Each number is 50 + 15 x the weight over its row's rms, rounded and kept within 0 to 99. Layers, rows and columns count from 0. The size before them is the row's rms in percent of the matrix's.

# k: layer 6 attention key, 384x256, rms 0.222, rows 78-124, columns 160-191
# q: layer 6 attention query, 384x256, rms 0.221, rows 79-124, columns 160-191
k78 113:35 40 57 47 23 55 30 64 57 38 50 30 52 41 47 60 37 69 17 43 79 59 45 22 61 63 55 44 67 46 92 43
q79 105:66 49 33 59 59 44 33 56 52 51 24 62 35 37 44 58 75 77 39 66 56 38 46 80 00 48 38 62 39 40 26 66
k79 108:60 83 58 61 54 59 37 60 41 56 54 35 56 64 23 67 55 84 48 27 33 27 35 62 73 62 18 46 60 50 60 41
q80 118:29 46 71 55 57 39 50 68 61 42 45 40 54 35 31 43 41 46 57 50 39 28 24 46 66 35 51 67 49 48 54 38
k80 105:36 50 49 60 44 67 43 65 42 44 51 40 57 54 64 74 70 54 60 55 17 49 48 32 36 33 45 46 64 39 53 76
q81 095:57 42 52 47 65 51 22 40 46 41 41 72 56 29 63 40 35 50 41 36 32 70 56 72 67 61 57 76 70 39 51 41
k81 099:42 48 51 32 51 45 76 47 66 17 33 51 26 43 74 58 62 42 41 77 62 30 56 64 59 35 10 53 58 60 38 54
q82 103:52 52 50 54 59 42 68 44 57 50 71 41 54 67 35 60 58 59 39 47 35 40 46 74 53 53 61 50 23 44 51 48
k82 112:57 48 37 29 70 46 55 45 64 67 51 05 63 36 54 70 21 25 48 59 55 51 32 87 44 42 33 15 49 32 73 67
q83 100:36 59 72 60 61 49 33 38 38 45 37 44 40 62 42 71 49 36 37 69 53 68 58 68 79 46 49 55 82 48 49 75
k83 104:24 64 45 51 75 22 85 29 71 51 61 47 40 79 42 35 31 59 50 36 44 49 29 55 66 43 46 42 30 42 85 56
q84 120:55 33 64 50 66 43 61 69 76 46 33 19 52 52 46 38 50 64 57 67 38 54 67 44 19 61 60 36 59 63 31 30
k84 108:44 73 43 51 31 40 44 41 53 59 59 52 72 63 69 15 23 35 45 75 63 55 37 55 64 54 51 47 89 63 42 32
q85 109:36 41 59 50 74 53 53 43 69 53 57 32 75 47 34 66 41 45 37 41 57 42 41 55 73 37 57 48 28 52 39 55
k85 108:29 48 47 67 70 74 60 50 31 20 63 38 47 60 55 72 33 54 56 46 34 28 40 47 81 27 77 46 59 43 32 61
q86 109:42 57 27 55 36 29 50 58 53 36 77 62 56 44 42 44 32 48 54 67 38 99 64 48 70 73 67 49 50 48 64 36
k86 105:46 47 27 38 53 49 28 37 59 34 49 77 31 66 61 47 42 73 74 49 52 75 34 57 38 60 48 75 25 17 33 58
q87 102:65 55 40 66 59 46 69 41 45 49 48 63 29 21 56 59 65 64 59 49 66 34 35 45 32 26 24 31 43 35 66 35
k87 107:42 35 55 61 49 53 54 51 51 48 36 14 18 44 53 56 58 16 21 86 50 44 61 56 65 40 39 63 30 65 70 48
q88 119:46 31 28 44 31 24 50 52 55 30 55 83 49 34 61 41 57 36 50 32 65 70 53 48 58 86 28 35 36 10 46 43
k88 117:26 32 55 44 33 29 55 59 45 29 67 74 30 49 19 57 45 53 61 50 41 59 49 38 45 67 39 43 64 31 49 44
q89 102:62 47 40 27 53 39 66 31 46 49 49 24 66 55 50 47 56 46 48 51 61 37 42 56 50 34 53 40 47 68 44 18
k89 106:66 45 76 32 37 35 51 50 63 26 40 56 58 49 59 70 37 62 11 59 34 57 30 80 53 52 73 76 44 64 47 24
q90 098:50 36 51 68 66 42 60 37 26 57 84 54 70 38 47 56 23 67 23 40 57 48 42 58 50 59 57 38 65 46 55 57
k90 106:51 35 37 53 44 69 74 40 47 64 37 54 88 32 60 41 54 44 27 50 30 40 75 58 33 52 54 41 80 55 38 74
q91 121:75 64 41 65 43 49 66 59 56 51 37 45 49 21 43 30 67 73 30 59 34 17 68 63 70 47 42 63 44 62 30 43
k91 109:90 29 59 67 65 55 61 13 69 45 63 45 36 36 52 38 64 79 34 67 42 44 39 55 29 35 63 50 45 68 59 56
q92 096:67 62 66 72 61 44 30 47 51 43 56 60 53 73 61 87 70 67 34 31 46 73 54 49 47 49 37 70 35 33 30 33
k92 102:29 80 48 50 46 46 27 57 41 61 66 31 66 45 45 36 86 24 40 78 57 21 44 29 26 36 50 65 29 56 58 16
q93 100:37 55 37 77 39 37 58 47 33 53 43 35 54 57 26 52 34 61 45 57 43 30 48 56 51 61 72 57 80 57 43 53
k93 106:55 55 65 41 40 53 38 24 65 29 62 69 37 61 64 50 51 34 59 43 63 37 58 68 73 46 40 43 47 74 45 44
q94 106:30 59 53 41 57 44 50 43 70 50 35 34 50 54 52 45 55 34 62 31 60 28 54 57 42 55 06 68 42 51 24 44
k94 109:22 62 58 65 45 42 26 66 38 47 69 48 61 44 38 47 43 44 60 42 53 51 58 31 51 56 44 39 58 67 33 48
q95 104:38 62 34 46 46 59 38 52 71 38 42 60 62 42 50 68 53 31 43 33 49 41 44 51 65 42 42 45 56 43 77 27
k95 114:50 70 64 39 38 31 46 50 43 43 60 36 58 68 50 85 79 44 49 66 25 58 32 55 45 64 39 51 44 96 43 48
q96 099:59 62 58 65 51 64 63 60 65 56 29 59 31 46 44 40 53 51 41 38 43 41 99 58 16 38 54 44 65 50 53 76
k96 126:69 42 55 53 53 47 46 71 40 56 45 56 32 42 52 34 54 57 39 57 45 28 45 82 46 34 42 55 41 46 30 33
q97 079:45 53 43 81 58 34 49 40 62 53 59 39 46 55 52 41 72 34 57 49 65 57 53 54 36 72 49 46 42 64 65 75
k97 089:53 78 43 57 57 57 41 35 38 40 50 50 52 36 42 50 32 32 43 58 62 53 61 43 58 55 41 47 71 35 46 64
q98 083:55 47 38 45 44 42 28 52 23 44 61 64 57 57 47 51 46 32 46 38 16 69 52 45 77 66 43 40 49 66 47 49
k98 090:61 58 63 69 45 50 36 53 74 60 61 56 51 51 62 58 38 43 45 57 72 42 64 14 35 70 63 69 54 70 71 49
q99 097:48 42 40 51 15 61 35 38 33 56 51 48 70 62 76 68 46 44 49 32 46 43 41 39 36 51 51 51 62 46 39 48
k99 106:23 40 61 31 54 40 72 43 43 57 42 47 43 68 33 43 46 29 43 63 82 49 46 50 45 40 40 18 38 83 39 67
q100 089:52 40 48 60 55 22 63 27 36 51 68 60 66 47 54 54 46 69 64 54 43 67 69 28 66 29 87 41 67 47 73 77
k100 090:38 38 49 32 54 81 55 42 18 62 65 71 41 47 50 29 49 46 67 27 53 50 35 71 46 42 65 31 45 60 54 74
q101 081:62 54 31 38 64 41 72 57 51 43 49 29 52 41 47 65 27 60 80 47 40 59 53 11 55 71 48 25 51 33 48 63
k101 098:44 44 47 33 52 57 55 39 60 47 53 62 67 62 25 53 42 46 55 25 68 33 54 60 50 62 59 52 71 73 51 62
q102 082:64 39 38 32 54 16 69 44 55 57 61 47 49 52 66 53 53 59 45 62 49 42 75 25 42 29 84 17 54 49 49 43
k102 081:68 68 20 50 42 23 51 59 22 46 47 62 59 47 24 49 46 52 43 45 36 41 69 41 17 37 66 46 59 85 50 65
q103 077:50 54 64 66 56 79 40 50 30 32 66 30 50 50 45 57 48 45 28 49 26 53 13 56 41 56 26 63 49 55 54 28
k103 078:43 49 47 33 58 53 50 47 63 48 31 76 59 59 38 49 67 51 60 42 76 59 22 47 55 38 32 79 47 42 67 49
q104 078:49 52 47 55 52 44 54 43 68 51 39 18 69 53 33 36 38 37 49 49 36 73 47 49 57 38 69 66 44 79 59 37
k104 091:54 40 45 41 50 24 75 38 71 39 45 43 40 78 55 36 66 23 34 46 54 57 37 42 44 73 41 55 35 54 51 48
q105 079:55 38 45 28 32 54 73 45 48 75 39 76 54 13 62 55 40 62 49 54 37 72 37 39 47 56 51 72 39 44 54 61
k105 088:56 34 46 57 34 50 61 34 45 27 17 47 70 49 73 40 61 55 64 47 31 41 80 67 42 60 70 37 81 56 63 53
q106 090:40 68 51 45 57 31 34 61 90 61 44 51 64 33 37 59 82 49 52 59 70 31 55 63 47 40 54 33 45 57 43 31
k106 089:69 52 53 74 31 34 32 44 40 54 58 55 29 47 60 16 31 34 49 67 28 56 27 59 32 59 44 57 36 50 51 76
q107 093:38 54 60 65 75 39 38 61 85 26 28 19 57 43 48 30 42 25 48 35 48 59 79 72 58 41 35 42 46 36 50 24
k107 093:50 41 57 10 34 56 58 63 56 50 54 79 48 63 75 39 30 59 60 61 59 40 29 53 77 64 47 56 45 15 18 71
q108 096:62 25 66 58 37 52 32 47 33 42 67 56 62 54 67 62 58 48 42 39 48 21 31 72 34 55 33 70 77 54 56 55
k108 090:83 58 58 41 49 79 78 49 40 60 59 57 60 19 46 54 45 23 43 50 28 55 46 51 48 45 64 37 68 49 66 69
q109 096:45 36 55 50 56 68 30 43 48 65 65 58 52 56 51 45 41 34 30 71 67 64 16 42 65 83 84 51 42 48 53 52
k109 083:78 30 56 47 71 55 42 55 44 54 43 68 74 48 39 55 58 43 40 53 65 25 43 36 52 29 43 47 86 53 33 62
q110 096:28 53 68 51 74 50 32 62 40 50 41 60 66 46 59 63 73 65 55 60 45 32 46 78 45 39 72 53 76 25 49 31
k110 094:60 33 57 51 75 84 38 26 52 74 80 76 74 57 35 41 59 71 56 60 44 52 70 99 36 31 74 42 45 67 53 49
q111 099:68 58 42 55 17 35 54 46 80 41 62 44 69 39 38 35 40 48 66 55 67 69 44 61 24 26 44 55 49 54 57 47
k111 101:48 31 42 65 49 56 58 59 67 39 59 36 41 67 75 52 39 44 41 35 36 36 31 44 63 61 60 50 59 42 55 37
q112 108:47 38 33 50 32 54 40 58 50 42 58 52 33 66 28 34 62 71 71 60 56 46 54 21 46 61 71 72 43 51 74 48
k112 107:51 37 42 47 34 30 42 53 81 36 42 61 36 72 37 48 61 30 66 47 73 87 46 34 35 58 40 50 33 39 47 46
q113 097:37 25 58 29 64 40 46 46 28 36 50 58 50 30 58 50 49 50 68 44 68 22 51 69 44 53 75 42 44 44 36 41
k113 104:73 50 55 25 27 49 44 51 81 60 43 62 47 53 73 44 30 36 55 41 31 66 22 41 57 51 38 52 77 44 53 51
q114 095:01 52 34 45 50 35 44 34 41 34 57 43 37 47 51 57 41 60 20 23 67 69 53 51 61 60 40 57 57 43 63 42
k114 094:45 64 47 34 37 61 48 50 58 46 46 45 52 64 56 52 47 60 31 38 45 55 55 34 44 30 49 27 46 33 55 53
q115 101:55 39 63 28 74 26 60 37 51 65 48 46 40 43 69 52 83 59 40 56 41 74 52 41 42 50 87 57 56 59 58 40
k115 100:65 36 59 47 43 53 70 30 44 62 47 80 32 24 72 28 68 53 48 63 60 47 41 23 25 37 42 51 51 69 59 36
q116 116:82 58 21 41 34 50 51 46 48 48 51 53 31 50 67 57 44 48 44 52 46 37 69 34 30 54 60 40 32 47 34 44
k116 114:45 60 49 77 32 30 74 66 67 27 62 35 43 58 57 48 49 43 33 46 24 38 31 24 45 72 32 44 40 45 30 23
q117 109:53 48 46 48 34 48 46 32 29 53 51 69 48 39 74 51 36 79 45 44 46 59 40 60 64 68 57 73 62 32 57 41
k117 099:48 75 32 61 71 35 66 26 53 33 39 34 41 73 53 58 75 50 58 86 68 93 48 57 67 33 35 59 34 48 56 74
q118 105:58 41 53 35 58 46 57 42 60 46 72 48 30 53 52 54 74 53 58 63 60 61 49 44 29 58 37 52 33 37 64 45
k118 108:68 51 55 34 52 76 75 65 45 59 33 52 52 53 64 68 61 90 61 49 58 41 40 60 34 00 43 67 28 47 70 46
q119 099:52 28 23 52 64 52 42 70 45 34 47 48 49 71 48 47 47 49 50 44 66 78 33 41 55 47 62 32 29 57 48 81
k119 106:51 41 25 65 45 64 41 47 58 44 61 24 41 57 47 47 50 39 46 32 82 31 33 68 64 26 65 41 53 37 62 36
q120 122:52 40 54 58 66 59 33 69 62 55 47 54 94 61 54 53 64 54 48 63 52 30 39 65 73 58 58 63 71 47 22 43
k120 112:30 53 48 43 22 43 38 46 61 44 48 36 57 28 54 60 54 48 63 34 14 27 86 57 55 54 52 79 36 42 50 28
q121 119:60 17 54 66 47 57 31 55 51 39 47 45 43 38 46 65 69 56 56 42 81 38 47 34 38 73 56 72 34 32 50 36
k121 103:43 42 47 65 24 47 45 53 70 44 48 42 46 36 63 18 75 87 73 74 61 70 65 52 26 41 60 52 44 59 40 16
q122 094:53 80 49 44 57 62 48 63 71 79 61 52 54 67 13 62 73 43 52 60 47 35 47 62 87 46 52 57 34 58 72 65
k122 099:50 62 52 44 65 40 50 70 53 56 43 64 41 59 42 50 47 44 26 57 61 67 38 26 33 53 48 62 28 43 81 66
q123 103:73 35 36 37 17 55 44 47 35 57 54 35 36 56 44 55 54 44 44 47 44 65 50 44 76 29 56 47 58 32 55 35
k123 107:40 18 38 56 42 62 55 53 51 52 22 60 58 36 54 39 45 52 40 31 60 74 34 50 47 36 69 46 64 32 47 54
q124 099:47 69 52 31 44 67 41 50 69 55 59 71 64 60 52 43 63 37 24 22 62 41 69 32 57 46 57 48 51 32 59 47
k124 104:38 67 53 45 77 12 62 27 68 47 64 50 38 47 55 58 54 24 40 58 51 47 40 64 43 71 38 56 40 22 27 57